Each number is 128 + 24 x the weight over its row's rms, rounded and kept within 0 to 255. Layers, rows and columns count from 0. The size above them is the row's rms in percent of the matrix's.

# layer 2 MLP up, 3072x768, rms 0.0196, rows 794-820, columns 0-127
size [ 70  65  68  95  87 213  82  73  67  66  80  70  63  85  74  65  67  70  67  67  70  66 244  73 245 158  70]
[[137 185 128  85 106 130 100 109 105 115 158 116 167 140 146 112 109 147  93 115  95  80 113 108 124 150 121  80  90 117 137 116 131 129 109 169 137 100 148 143 113  53 134 175 112 121 132 144  77 139 168  75 116  94 124 139 154 165 119 135 134 133 126 138 138 122 105  89 126 123 118 153  89 154 118 119 114 165 109 159 161 122 171  83 122 118 113 118 129 118 133 128 136 136 118 102 151 122 122 146 126 129 124 126 125 115 139 148 115 107 130 171 107 147 134 147  91 183 127 113 137 114 130 114 124 168 136 109]
 [138 111  74 106 115 101 124 102 103 141 105 125 138 115 111 137 161 109 121 118 134  90 122 148 140 143 124 133 120 132 134 125 153 126 157 120 115 154 121 114 136 120 145 122 117 147 180 147 144 161 104 178 116 124 108 142 146 123  87 140 129 140 128  95 148 102 125 147 116 145 104  92 111 124 156 130 153 114 148  98 159 152 135 125 134 139 131 126 123 138 121 105 132 117 122  91  98 100 127 137 129 130  96 150 146 104 133 114  98 121 123  85 132 146 101 101 101 177  85 119 135 130 102  93  77 124 108 117]
 [124 130 160 142  65 136 159 106 181 115 126 140 148 105 155 156  91 187 152 123 146 168 116 121 120 101 122 140 174 138 121 161  99 118 109 150 159 117 120 148 120 118 134 106 127 107 186 119 101  91 182 172 141 121 114 155 198 121 128 115 144 172 145 112 142 151 142 107 138 126 135 121 115 153 138 131 109 140 109 123 125 102 109  76 101 132 118 119 112 142 150 116 120 127 139  91  80 125 108 123 131 128 142  77 154 149 127  98 131 123 156 162 169 110 107 140 153 146 127 107 132 159 114 158 165  88 101 101]
 [ 98 101 135 108 160 149 121  56 113 162 115 128 105 160 117 146 100 111 107 122 114  82 120 100 121 110 148  99 156 127 138 122 155 147  65 136 104 152 132 129 116  92 176 132 118 129 131 114 116 165 100 176 126 153 127 103 100 131  97 160 116 164 109 126 155 121 117 149 123 122 101 187 147 162 103 113  98 120 119 131 105 160 142 124 138 116 123 173 116 108 137 117 148 140 154 126 137 124 118 129 127 111  82 109 129 131 130  87 152 146 115 125  87 104 144 176  92  75 129 137 149 125 115 135 129 171 123 134]
 [169 123  87 156 158 135 131  97 101 110 112 128  87 120  96 126 115 101 100 188 110 126 103 105 135 120 123 179  97 136 113 135 156 102 133 103 117  91 108 118 111 114 163 143 140 140 107 172 127 154 153 121 139 131 140 100 118 111 165  99 134 103 115  82 124 127 110 148 145 135 126 184 179 142 126 132 184 141  95 135 113 131 114 159 116  87 116 109 136 146 123 134 118 102 119 100 136 119 147 114 128  96 196 124 147 118 114 124 163 119  75 148 117 130 124 149 172 131 136 106 120 116 114 130 116  89 122 125]
 [137 138 132 139 149 139 118 132 139 133 151  70 131 115 138 118 130 134 110 123 126 107 126 100  85 134  84 138 128  95 106 130 159 121 147 144 142  98 127 123  51 136 135 133  81 116 123 140 115 118 134 110 168 132 139 169 142 136 130 132 176 119  88 109 165 172  82 111 166 116 121 124 131 126 177 192 148  93 139 132 139 145 147 137 133 134 129 136  86 130 131 129 125 142 179 137 129 118 173 139 144 133 136 134 168 114  64 145 144 139 138 133 127 130 151 126 113 143 138  75 116 100 134 146 122 129 136  77]
 [136 146  89 113 168 145 144 153 136 126 127 100  88 106  91 113 140 125 133 145  98 139 178 120 130 121 103 125 140 138 135 148 117 138 128 151 110  78  89 101 135 125 140 141 150 109 104 149 128 140  91 149 145 147 143  97 137 121 123 140 121 153 105 139 123 112 119 135 132 141 126 110 114 170 138 147 115 169 102 179 126 125 149 177 136 111 154 150 116 102 134 131  97 133 136 158 105 153 143  98 121 194 112 152 117  88 134 116 108 117 117 156 168 144 125 180 104 101 131 112 106 106 196 142 134 120  92 106]
 [ 73 130 169 107 137 146 101 122 153 137 157 121 111 113 124  88 120 160 118 110 101 139 136 134 122 144 139 149  81 135 169 134 118 144 115 128 156 119 100  75 128 118 114 138 116 128 125 143 139 109  99 109 114 129 165 136 121 131 138 117 143  99 120  80 153 125 117 118 124 100 147 136  82 136 129 123 161 118 141 110 121 167 127  71 144 109 130 121 121 196 107 124 139 108 117 130 128 129 116 123 135 156 181 122 110 120 123 142 161 119  95 153 164 142 137 120 128 131 135 112 143 137 123 150 138 137 122 107]
 [147 146  80 131 153  91 126 159  91 133 138 143 147 125 137 114  65 126 119 114 171 131 189 148 128 117 126 125 108 126 122 105 143 106 126 132 140 164 113 139 123 112 122 142 146 136  94  95 143 125 110 148 128 151 126 129 101 115 125 143 113 144 145 115 118 140 120 119 143 135 142  90 141 159 129 123 148 111 116 171  99 157  74 132 108 123  90 125 123 119  92 136 127 141 147 132  93 156 131 151 146 121 179 179 130 113 126 146 114 131 110 120 144 129 110 130 162 172 141 110 152 129 138 129 129 119 153 134]
 [112  93 134 168 152 130 162 120 148 111 135 123 136 124 169 140 107 184 102 160 106 139 115 106 137 119 112 102 116 136  95 134 138 116 103 104  85 134 132 176 121 149 104 116 103  68 139 139 106  89 150 140 114 138  88 123  84 100 164 118 122 147 124 121 123 105 121  81 126 130 132 108 144 101 134 125 164 110 132 169  96 184 118  59  81 105 132 136 114 130 130 122 153 163 119 105 138 179 147 119 117 126 115 111 163 156 126 145 126 172 123 122 183 111 121 131 135 133  95 131 144 154 106 129 115 124 141 121]
 [ 75 137  88 169 130 117 137 104  93 105 147 142 129 100 117 108 157 159 105 104 142 131 154  68 153 105 141 132 191 130 117  61 130 121 114 114 122  94 116 136 121 132 155  81 126 104 142 139 131 141 176 126 134 150 124 128 156 134 105 155 159 128  93 142 124 152 132 132 128 114 108 126 128 156 138 129 171 162  80 153 114 122 117 150  72  92 116 115  95 121 116 143 139 165 121 153 154 123 151 152 125 128 112 146 115 123 123 159 154 158 133 167 142 114 136 115 112 166 118 130 108 138 172 169 126 133 136 130]
 [114 123  92 139 140 165 177 168 125 161 107 124 136 142 132 106 166 115 157 134 123 147 160  94 134 111 145 162  91 149 129 127 145 158 156 108 103 153 161 127 132 133 165 151 117 119 105 112 143 113 134 172 111 128 115 112 135 114 169 151 130 140 128  78 148 116 137 140 126 128 157 114  81 120 146 123 140 135 134 108 125  77  80 156 102 116 127 118 134  91 136 128 129  88 118 178 124 137 139 150 127 130 168 119 160 100 124 114 155 115 138 128 119 104 142 158 104 124 168 111 151 104 120 119 161 151  62 123]
 [114 162 150 123 178 178 161 158 125 131  93 116  84 118  65 119  98 150  98 140 148  87 115 124 112 124 141 121 124 139 137 157 142 150 171 115 125 105 124 129 129 142 116 135 136 145 182 143 108 151 105 164 112  98 169 142 154 104 109 140 126 113 139 146 106 131  99 156 141 146 157 181 128 133 144 138 143  87 125 131 153 128 118 120 142 166 132 126  84 169 116 122 146 138 124  60 111  94 151 159 138 106 103 172 113 119 128 200 121 139 104 141  77 115 144 128 125 119 143 131 129 148 132  77 120 125  99 142]
 [128 152  92 156 147 110 135 106 109 163  89 115 107 153 107 137 124 144 159 203 108 150 149  88 145  80 124 158 134 114 103 160 141 133 130 136 134 140 120 110 137  80 106 134 119  97  82  85 133 193 122 133 125 161 216 126 177 113 137  87 109 138 107 162 126  70 129 154 149 124 170 161 144 155 108 143 173 132 175 147 122 155 120 150 114 116 112 126 123 143 125 126 113 123 121 128 131 122 150 149 141 137 125  98 129 131 112 144 159 152 128  99 151 112 115 154 141 133 161 142 111 118 171 139 118 116 111 162]
 [115 135 231 150 128 108 148 154 112 129 131 125 136 113 137 124 120 134 105 103 110 166 144 100 117 155 133 170 138 118 119 150 112 135 135 178 149 116 157 119 126 113 111 122 104 148 152 110 121  77 139 121 104 126 110 126 120 112 175  99 136 116 143 165 166 106 111 185 138 104  89 121  91 147 152 140  84 162 153  89 138 152 123 120 114 117 150 132 112  80 133 126 121  93 126 155 124 137 117 148 149 128 110 152 114 127 131 162 163 117 165 100 120  96 135 137 144 147 146 110 123 134 121 130 133 134  68 121]
 [109 134 162 132 138 129 134 135 127 122  89 136 137 128 184  89 103  78 121 114 172 133 121 129 139 153 158 159 140 120 152 165 130 161 131 132 128 158 103 131 129  97 137  99 110 138 158 120 186 155 141 114 148 128 180 134 132 120  82 109 135 106 118 134 104  98 141 139 116 186  78 138 151 100 127 133 142 136 112 122 149 113 119 110 164 159 144 106 133 157 146  96 111 113 119 138  88 141 137  83 130  93 169 104  82 159 133 160 182 105 157 134  86 111 114  87 102 162 156 138 129 109 131 125  98 121  68 145]
 [ 96 127 134 104  95 135 136  92 170 126 124 108 146 122 113 123  96  80 106 100  89 132 156  79 119  97 136 144 162 131 151 183 120 143 167  94 158 152 123 157 142 128 106 139 113 109 127 111 108  81 117 132 109 125  51 171 141 110 151 131 136 129 156 152 113 160 104  83 124 145 122 125  70 142 138 132 123 127  92 113 102 139 122 179 148 125 125 137 100 161 116 106 142 132 127 116 128 121 154 149  97 144  90 154 150 133 128 159 166 114 134 143 124 122 114 136 181 150 114 116 134 136 165  85 159 146 139 117]
 [126 141 162 120 104 128 159 120 182 175 107 126 132  74 127  84 128  43  69  89 143 141 158 121 146 123 118  94 102 125 147 127 107 135 150 119 163 158 154 156 134  93 155 145 103 127 147 154 121 155 117 115 131  93  98 118 193 131  59 137 153 172 119 157  95 196 114 120 130 128 142 173  81 122 109 148 143 127  77 137  87 114 144 140 109 153 112 117 117  99 120 130 138 131 152 174 151 119 137 131 132 110 110 146 163 164 139 143 151 152 147 126 123 152 135 122 147 135 107 116 106 138 125 102 112 148 132 149]
 [150 128  91  98 127 137 118 164  94 151 118 138 146 113 138 146 178 153  92  97  80 208 154  87 120 101 111 112 145 156 129 153 149 137 101 137 110 147 117  87 123 109  79 145 130 158 136 119  94 123 127 192 122 126 117 123 126  85 160 119 113 105 148 107 136 120 129 136 128 161 182 106 134  91 149 128 127 147 112 109 152 107 127 127 123 147 128 127 151 134 126 141 101 134 127 157 125 140 133 139 129 161 110  65 151 135 125 108 145 145 104 175 125 143 108 167 127 100 140 139 153 135  90 110  85 152 155 121]
 [ 87  97 120 121 161 121 152 116 143 106 110 131  93 114 110 114 177 101 145  91 154 129  82 123 124 163 114 123  71 133 163 111 129 122 162  83  92 149  88  81 129 143 123 152 130 134 120 135 134  81 106 112 130 121 148 155 106 110 129 146 127 123 124 120 118 101 100 102 123 145 184 101 111 155 127 136 137 109 119 177 132 133 133  94  96 120 143 138 125 148 151 107 125 149 118 134 133 127 127 110 133 157 176 111 134 157 133 101 154 159 136 104  81 163 136 116 110 114 135 147 160 118 161 122 137 116 139 148]
 [145 160 101 110 182 123 139 115 145 130 129 127 185 132 155  96 117 129 104 154 114 154 122 145 108 170  99  82 164 137 163 145 134 127 109 146 166 118 103 157 127 140 129 184 143 180 118 122 110 139 123 103 134 107 117 148 124 113 107 152 140 147  89 137 120  95 132 127 118 102 127  98 128  83 127 117 135 150 156 175 115 163 134 146 116 138 124 105 123 160  94 145 121 123 140 174 181 133 142 156 116 117 164 140  92 157 133 139 175 107 108 183 154 120 118 178 103 144 107 119  79  77 151 135  99 158 135 142]
 [ 69 102  92 133 158 118 134 123 123 162 141 128  92 100 150 135  96 170 133 112 139 144 114 110 120 111 104 138  91 111 103 172 131 133 128 117 120 169 152 115 132  88 135 150 111 148 136 115 160  89 128 116 124 106 110 152 154 136 135 186 126 133 131 122 120 159 122 112 138 176  98 118 139 110 148 120 133 142 109 129 112 143 119 127 103 105 127 141 123 152 106  85 190 165 127 106 113 114 139 145 139 156 102 162 199 140 120 139 128 136 154  57 133  81 123  76 170 113 122 144 170 169 123  91 132 122  97 131]
 [138 134 107 150 128 147 133 121 131 110 145  67 134 125 118 128 116 125 124 136 130 113 132 100  86 117  96 139 132 115  96 141 177 117 133 147 136 109 136 142  75 120 144 133  90 129 128 143 118 113 148 123 162 145 138 186 133 130 113 143 166 107  73 117 159 166  86 117 169 116 129 120 144 125 162 196 139  97 131 138 135 136 145 122 133 134 130 138  83 160 118 106 121 144 159 115 124 140 168 144 143 135 131 123 142 124  74 141 122 129 113 124 135 142 151 122 137 138 122  51 124  90 132 154 126 133 139  90]
 [110 122 111 165 146 140 140 157 148 111 112 140 173 128 148 118 126 137  67  94 142 158 137  87 156  76 120 102  81 127 110  74 133 150 132 136  88 171 142 108 111 123 118  89 105  82 161 114 171 102 146 114 166 161 130  99 129 130 108 140 123 122 106 176 108 149 107 117 160 180 131 119  75 182 137 134 131 149  76 148 113 123  99 134 112 130 136 154 121 138 120 128 162 141 127 143 123 110 134 145 130  50 120 114 119 139 123 110 115 141 125 112  98 152 117  87 114  81 107 145 107 158  96 140  99  69 161 136]
 [144 142 130 131 150 140 129 118 135 109 140  55 123 114 127 119 136 129 125 142 124 118 124 108  84 128  91 122 138 122 126 120 173 134 140 162 134 114 131 134  83 132 133 137  92 120 129 147 119 120 151 101 177 144 135 176 134 122 128 130 178 106  91 106 165 172  84  95 169 122 143 130 132 116 174 194 145  98 139 131 125 147 140 128 137 125 123 143  83 148 123 105 145 133 151 132 129 136 183 138 142 144 119 144 143 137  56 136 124 137 115 116 125 145 156 123 131 126 133  72 110 107 116 141 137 129 126  92]
 [167 114 147 128 107 120 148 140 129  78 131  72 130  94 166 141 133 122 121 150 109  71 150 125  97 151 155 122 117 136 150 165 133 147 158 155 162 122 126 104  71  99 142 131 113 125 152  96 161 163 151  88 139 171 118  82 105 125 163 144 108  80  93  52 136 139 128  97 165  76 125 133 139 139 162 155  95 108 134 140 104 155 134 124  89 120 113 158 103 135 122 133 150 144 146 118 143 121 163 117  95 107 141 145 141 136  90 141 115 136 118  84 145 156 143 136 133 130 168 144 145  88  98 190 149 130 121  81]
 [151 123 119  70 130 144 128 118 171 144 136 134 129 141  79 132 191 139 119 119 149 138 146 115 130 139 132  84 125 130 129 117 126 128 107 162 139 115 143  94 117 136 169 117 142 162  94 132 133 137 115 124 126  93 143 102 131 164  85 172 127 154 108 147 159 148 107 138 121 107 131 156 133  60 133 123 120 116 144 134 127  97 122  81 155 121 124 117 112 123 152 119  94  91 132 135 104  86 112 122 132 173 107 117 113  82 133 138 109 134 155 159 116 175 131 145 142  83 145 140 140 111 177 142 134 133 189 141]]
# layer 2 MLP down (transposed), 3072x768, rms 0.00933, rows 794-820, columns 0-127
size [ 91  77  78 116 120 144 105  83  74  70  99  78  71 105  93  68  78  84  75  72  81  73 137  92 140 188  77]
[[138 139 123 148 133 161 146 125 100 121 157 123 156 172 127 108 138  71 126 125  98 143 101 142 126 104 117 132 124 124 127 159 115 115 118 141  95 159 121 146  74 122 148 118 157 124 160 119 124 148 132 160 163 116 111  98 138 112 141  79 101 146 138  88  87 107 133 122 118 168 131 112 141 137 132 127 136 112 162  90 110 139  99 113  78 109  94 107 113 138 124 163 121 117  97 147 123 107 153 114 120 145  79 133 131 157 168 124 156 101  76 127 138 142 155 112 100 113 110 147 153 112 151 118 136  89 104 129]
 [140 101 113 119 114 130 145 141 132 136 144 111  98 106 155 141 144 116 122 138 137  96 112 148 114 143 131  83 116 139 134 101  41 112 112 101 113 106  92 169  34 136 127 125 129 129 132 122 120  96 119 136 138 142 116 145 125 146 131 114 138  94 149 137 139 126 150 129 163 121  93 148 111 122 106 100 126 137 140 119 104 107 171 128 131 129  77 128 119  97 137 140 100 107 150 118 150 132 132 160  84 123 160 131 136 167 121 140 131 103 128 102 111 117 128 125 110 148 114 133 137 140 149 157 140 128 138 115]
 [130  91 108 127 133  80 173 130 108 152 126 100 162 105 134  98  98 151 139 141 126 107 171 114 158 122  94 102 165 164 133 144 147 162 137 119  80 159 176 169 151 158 145 163 145 109  93 130 141 174 130 129 127 113 110 133 116 109 168  74 125 186 137 132 135  63 160 157 120  69 140 110  81 130 121 106 128 125 156 138 121 134  97 166 136 130  77 190  99 126 119 151 132 121 136 119 117 113 135  98 123 151 170 159  95 157 123 141 108 111 132 125  76 144 113 153 131  82 142 116 115 117 172 133 143  93 129 163]
 [148 121 143 165 113 130 183 159 109 156 149 154 132 136 148 141  76 138 129 131 127 121 136 152 123 131 101 150 136 124  98 142 114 112 152 148 141  89 122 165  93 161  87 105 153  92 119 125 137 131 131 140 121 130 116 152 140 146 111 121 109 111 144  83 112 135  71 141 146 146 158 108  97 110 168 164 118 125 156  66 104 136 124 151  98 132 134 195 145 137 123 180 139 138 118 140 158 112 159 146 103 153 127 143 139 120 154 135 117 110 101 101 140 130 131 141 119 150 121 177 131 192 145 118  97  91 141 119]
 [125 125 158 109  92 130 138 150 127  85 148 119 114 152 143 144 139 115 130  87 158 138 158 157  94 144 114 118 141 148 141 141  96 113 134 129  95 123  91 125 134 125 105 133 141 136 123 122 133 123  92 161 110 132 139 147 104  79 135 101 114 114 148 141 126 131 128 139 128 125 129  67 143 119 128 125  99 124 143 126 160  85 159 115 131 145 136 133 122 104 162 152 121 146 168 134 129 140 104 134  66 130  72 140 127 137 114  88 153 120 129 146 117 131 117 145 124  82 107 160 145 123 118 100 139  85 128 102]
 [118 123 128 143 134 129 132 130 112 125 128  83 139 115 129 119 146 127 107 136 123 121 126 114 111 117 110 135 122 128 120 139 158 135 124 142 154 121 130 126  69 141 129 124 110 114 133 137 117 140 149 131 151 124 152 136 133 124 132 136 153 119 114 104 140 134 119 125 147 127 130 144 119 142 138 191 144 129 119 127 140 133 143 122 146 141 138 189 112 125 123 120 131 155 174 118 128 132 157 122 153 138 135 126 143 114  73 138 141 144 121 108 146 139 147 132 136 118 128 116 134 114 139 131 138 128 133  93]
 [130 154 161 165  79 101 149 144 126 142 144 159 115 139 117 125 117 134 153 129 134 123 105 122 128 162 123 121 125 159 114 110 132  87 154 108 143 118 134 142 106 123 135 155 153 161 117 141 147 110 127 122  95 104 134 164 136 179  99 116 136 157 119 121 151 159 135 121 111 117 174 138 126 146 140  54 110  93 134 149  95 134 130 144 111 164 123 161 145 149 161 106 148 170  90 116 130  85 146 153  90 132 190 121 114 110 152 125 116  96  99 130 138 142  91  86 123 168 123 157 135 140 197 119 137 107 162 150]
 [152 151  89 162  88 123 150 104 134 131 110 134 176 145 153 101 106  87 150 138 115 154 154 135 140 126 146 150 167 120 136 125 138 134 101  88 142 113 104 110 119 167 171 113 119 119 121 166 104 124 119 122 146 142 134 125  94 111 159 139 116 125 130 112 112 143 180 122 127 128 139 129 103 115 144 121 104 102 114 131 103 123 157 124 106 167 138 135 154 151 124 117 101 146 154 147 137 160 173 147 124 131  87  95 129 141 147 142 103 165 111 110 149  98 120 124 130  97 179 153 157 168 141 150 162  86 111 137]
 [164 111 127 131 110 166 138  92  97 116 174 172  99 107 122 124 164 144 149  84 142 102 108 134 110 105 151 109 136 100 118 111 106 146 109 138 132  87 121 129 137 120 160 102 103 140 110 160 146 109 118 137 187  82 115 163 134 111 130 102 136 143 115 160 142 114 157 111 136 144 110  95 117 127 146 142 110 142  97 133 159 145 123 113 121 114 175  79 102 141 133 120  85 124 120  96 118 102 158 143 125 114 138 124 164 142 101 129  85 131 114 134 122 108 141 144 120 121 100  98  94 130 139 103 140 133 115 107]
 [122 129 108 117 154 164 137 124 179  96 126 154 157 116 131 139 130 158 105 137 157 134 160 146 160 101 143 131 138 130 196 128 101 156 151 144  98 160 162 121  91 144 120 123  81 121 138  88  52 118 104 159 161 127 117 173 128 130  80 138 138 135  97 135 126  99 114  99 101 165  90 129 113 124 170 150 148 157 115 143 126 150 113 161 129 140 132 160 155  91 134  87 150 130 138 155 118 161  92 135 149  80 124 117  96  86 172 165 142 111 138 129 132 162 170 138 182  95 122 143  97 115 111 136 125 165 120 172]
 [143 129 111 143 105 108  92 121 167 129 156 105 174 139  95 127 121 143 144 134 151 130 163 142 101 124 109  78 142 126  95 112 132 102  63 133 125 104 126 111 120 128 134 147 118 141  62 163 117 127 129 112 110 126 118 186  90 141 152 139 131  93 115 152 122  96 115 168 156 126 157 114 119 134 113  96 107  88 136 135 102 115 155 115 172 149 124 201 132 120 123 142 131 113 132 140 149 139 118 108 130  97 157 135  70 147 153  98 127 106 129 126  52 150 115 156 158  86 112 157 163 134 145 106 131 139 167 151]
 [115 104  96 103 101 136 129  86 128 125 164 132 149  79 147 138 160 159 130 104 142 147 151 176 104 153 153 123 146 125 168 106 111 148 130 122 176  81 141 144 117 143 148 153  92 117 102 166 108  72 134 150 122 165 134 128 148 171 113 165 151 134 158 193 159 131  98 105 100 171 101 151  90 132 138 148 143 119 125 116 144 108 145 127 149 126  80 130 146 125 149 118 151 108 128 140 120 107 125 140 120 125 127  98 115 117  90 106 116 107 144 141  88 109 132 114 124 125 151 141 159 108 111 144 121 198 103 122]
 [143 129 123  97 143 109 153 114 140  93 111 130 134 110 116 124 174 119 178 135 129 130 167 118  88 112 153  95 146 156 119  90 137 126 141 114 112 109 136 161 137 145 139 105  97 158 172 111 125 107 121 132 133 164 147 148  87 154 138 141 146 138 118  86 110 149 154 116 117 137 141 108 157 127 158 155 104 111 138  87 104 155 156 113 151  96 103 126 169 128 155 151 116 116 108 136  98 169  94 145 135  99  96 108 144 104 120 145 173 116 147 152 143 108  97 157  96 122 146 133 140 136 115 112 162 124 121 136]
 [135 124 159  92 127 156 106 125 180 101 145 133 129 132 160 145 128 110 157 122 123 111 134 144 117 150 124  77 119 145 138 123  94 123 139  58 120 143  92 130 126 127 103 156 133 133 107  98 160 111 149  82 103 171 103 104  98 112 106 130  82  87 177 126 149 155 119 133 136 133 150 139 144 132 116 111  99 133 157 112 136 127 139 158 125 160  79  73 137  80 140 156 150 171 172 114 160 129  85 115 129 149 105 171 141 140 123  97 135 120  85  85 109 126 133 103 114 109 134 133 127 132 125 134  99 163 147  90]
 [110 131 130 119  97 160 115  95  96 130 130 126 121 131 102 113 169 104 125 123 118 140 135 141 158 117  88 133 113 107 118 168 124 114 147 136  86 101 121 161 153 136 159 165 151 105 143 121 170 131 131 162 107 114 193 165 117 127 107  80  91 127 135 154 109 118 132 121 120 136 136 149 132 124  88  89 107 123 138 150 115 149 177 124  90 167  92 149 131 109 110 151 120 179 165  92 169  86 153 139  98 140 140 147 119 127 119  91 141 131  96 130 144 123 122 155 154 166 100 167 139 111 154 119 158 125 154 135]
 [ 91 145 101  94 137 133  85 158 120 108 128 152 137 132 131 173 137  88 144 116 102 126 145 114 105 134 161 103 163 139 111 109 105 174  85  85 158 120 140 126 140 167 130 166 118 147 120 137  93  80  92 118 114 130 134  78 130 129 155 136 154 119 169 133 116 160 135 145 137 127 144 134 102 120 151 149 138 111 101 111 133 144 144 157 132 152 107 131 177  62 124 145 111 115 116 154 163 148 106 123 128 152 115 144 149 133 129 129 109 126 143 150 126 114 153 115  95 127 140 127 131 129 108 124 124 218  93 117]
 [138 128  95 154 133 125 110 128 103 135 130 157 162 175 122 122 116 138 108 141  94 103 166 139 127 120 120  89 123 123 159 131 143 142 189 150 126 105 156  94 102 128 122 139 104 156 143 128 114 124 128 112 145 130 108 101 105 188 188 155 136 163 140 142 110 154 131 117 123 154 188 126 124 125 152 132 114 118 134 116 111 113  69 111 115 141 126 179 127 119 137 128 111 115  72 125 103 142 148 137 138 151 102 139 115 123 117  76 162 136 107  82 172 128 151 114 111 103 186 123  84  95 159 141 117 101 115 144]
 [125  98 149 135 171 185 135 129 110 164 149 134 171 107 144 138 123 143 141 126 113 144 109  98 131 148 145 101 133 118  86 130 123 110  96 125 100 119  94 104 155 147 156 186 149 174 128  83 121 154  92 143 105 126 110 138 143 141 170 107 120 136  92 116 161 119 123 120 114 111 133  87 113 117 163 103  84 104 130 141 140 102 100 117 126 107 114  84 115 149 149 156 122 124 107 129 120 153 130 121 144 141 195 177 130  68 130 101 129 107 142 111 118 110 160 113 129 104 136 144 144 114 111  98 107 157 116 148]
 [155  97 130 114 186 138 170  80  86  95 120  95 124 137 105 142 144 138 131 119 155 161 141 141  96 185 114 140  93 127  98 112 133  96 174  99 137 106 136 159 151 111 103 139 156 135 149 108 157 140 112 163 127 132 139 106 108  78  78 155 103 159 101 143 147  86 135 128 125 123 123 157 152 129 122 151  76 118 143 172 115 138 104 115 147  74 112 118 111  88 138 110 128  85 137 148 105  77 167 124 118 130 126 145 144 164  87 143 163 153 172 157 132 145 136 106 184 129 147 151 100 113 115  99 149  73 145 110]
 [139 159 107 139 110 118 122 117 145 143 117 134 138 147 125 106  84 167 137 114 106 121 145 118 109 140 151 110 187 116 102 103 120 111 116 124 110 157 139 157 115 125 157 119 101 179 119 137 110 179 134  79 155 155  81 104 133 138 110 190  73 122 148 125 140 207 124 139 170 127 140 120 115  97 140 129 128 131 152 140 140 160 149 142 120 110 110 157 164  97 151 118 126 135 150 111 110 146 111 185  98 128 126  71 127 114 128 151 139 135 108 134 190 130 102 113 167 147 139  99 162 119 137 138 131 156 124 102]
 [161 111 143 171 147 125 119 141 134 128 144 137 103 142 133 137 136 134 114 140 155  96 117 177 202 136 153 142 110  96 169 127 160  99  96 111 105 134 136 115 129 126 162 146 124 154 123 113 106  65 112 169 164 103 144 100 134  95  72 107 137 105 163 156 121 135 142 131  96 126 115 142 121 127 139 135 119 140 105 152 108 130 113 145  62 115 188 111 149 148 117 124  80 151 106 165 136 117 161 140 108 140 148 113 158  98 164 161 143 113 155 106 145 162 128  82 161 131 136 139 119 170 133 123 132 181 166 168]
 [128  98 119 129 145 188 142 121 154 144 134 187 104 131 121 156  94 145 113 155 130 134 102 108 152  96 138 150 123  96 116 151 143 157 103 122 107 120 130 168 181  88  77 136 110 156  96  87 118 113 149 148  88 147 119 165 142 144  94 128 130 149 114 147 162 149 125 110 117 116 137 134 130 153 103 131 168 134 108 123 167 137 105 122 135 165 139  87 117 123 148 116 117 131 148 167  76 170 115 120 122 125 156 101 120  95 160 145 165 136 132  88 166 120  96 125 130  76 121 166  92 118  81 146 154 158 151 129]
 [114 124 141 150 117 135 130 140 112 125 116  87 145 113 112 111 152 129 112 139 121 120 132 123 116 109 120 138 132 138 117 128 150 138 120 144 152 114 131 127  71 131 142 103 104 113 130 131 108 131 143 126 143 126 164 135 124 127 124 147 150 124 127 113 137 134 115 137 146 129 118 132 117 147 138 186 136 128 112 143 136 127 134 123 138 148 145 185 120 137 126 132 147 149 169 123 125 130 146 119 152 116 143 134 138 123  79 137 140 141 115 101 145 144 142 136 142 123 124 114 130  99 134 134 135 129 129 102]
 [124  89 136  59 142 154  95 118 142 127 166 137 138 120 149 159 122 138 163 178 129 130  94 111 111  96 139 102 138 141 143 134  89 154 121 113 142 108 123 138 134 146 136 139 142 148  86 135 125  97 123 151  34 125 137 157 159 123 133 124 122 105 123 142 151  96 111 134 142 157 139 103 153 142 131 105 132 143 135 115 122 147 137 120 136 141 105 171 105 188 120 134  89 116 149 122 113 128 136 149 130 111 180 126 124 104 105 125 153  81 130 100 159 159 160  94 120 130 100 139 168  92 157 132 131 112 139 124]
 [129 129 142 141 124 131 138 135  96 116 122  84 143 102 109 116 155 124 117 137 116 131 113 118 124 122 106 130 128 126 129 131 157 129 120 139 151 125 130 136  65 142 130 112 115 118 134 135 115 133 135 131 160 120 155 130 120 120 134 136 151 126 115 121 135 138 122 133 145 121 121 137 118 141 136 184 135 134 112 131 134 125 135 125 148 136 143 192 123 124 121 117 148 157 171 113 133 125 150 115 152 130 142 136 137 126  75 124 130 142  99 100 138 140 146 128 135 120 127 129 138 115 135 124 141 123 145 101]
 [139 135 124 106 128 136 150  97 114  89 155 145 135 116 153 131 124 117 144 141 145 104 129 140 161  89 115  81 107 189 144 125 103 136 158  98 126 129 119 155 143 131 142  96 156 162 122 121 128 126 133  94 120 136 142 116 148  94 152 111 108 112 114 143 119 161 159  95 125 105 153 137 127 138 120  74  87 147 144  92  76 132 132 143 103 114 125 255 144 150  80 114 173 111 118 140 119 100 128 130  25  99  88 122 150 164 139 125  96 106 121 146 164 121  94 108 137 121 141 136  84 144  82 121  99 110 150 146]
 [105 114 136 178 121  95  59 112 167 132 126 100  89 147 120 108 104 114 115 132 151 113 146 155  94 132 123 129 114  97  98 132 141 111 113  91 134 140 122 131 126 156 141  86 127 117 160 154 144 127  96 135 115 140  97 110 136  92 117  90 183 130 141 119 140 121 140 107 150 131 142 117 140 146  67 168 182 157 122 126 170 134 119 119 146 133 172  86 153 116 113 109 114 108  96 117  95 143 155  83 142  82 174  92 127 127 114  91 119 121 168 150 149 144 123 148 120 140 106 131 115 141 132 132 136 119 132 107]]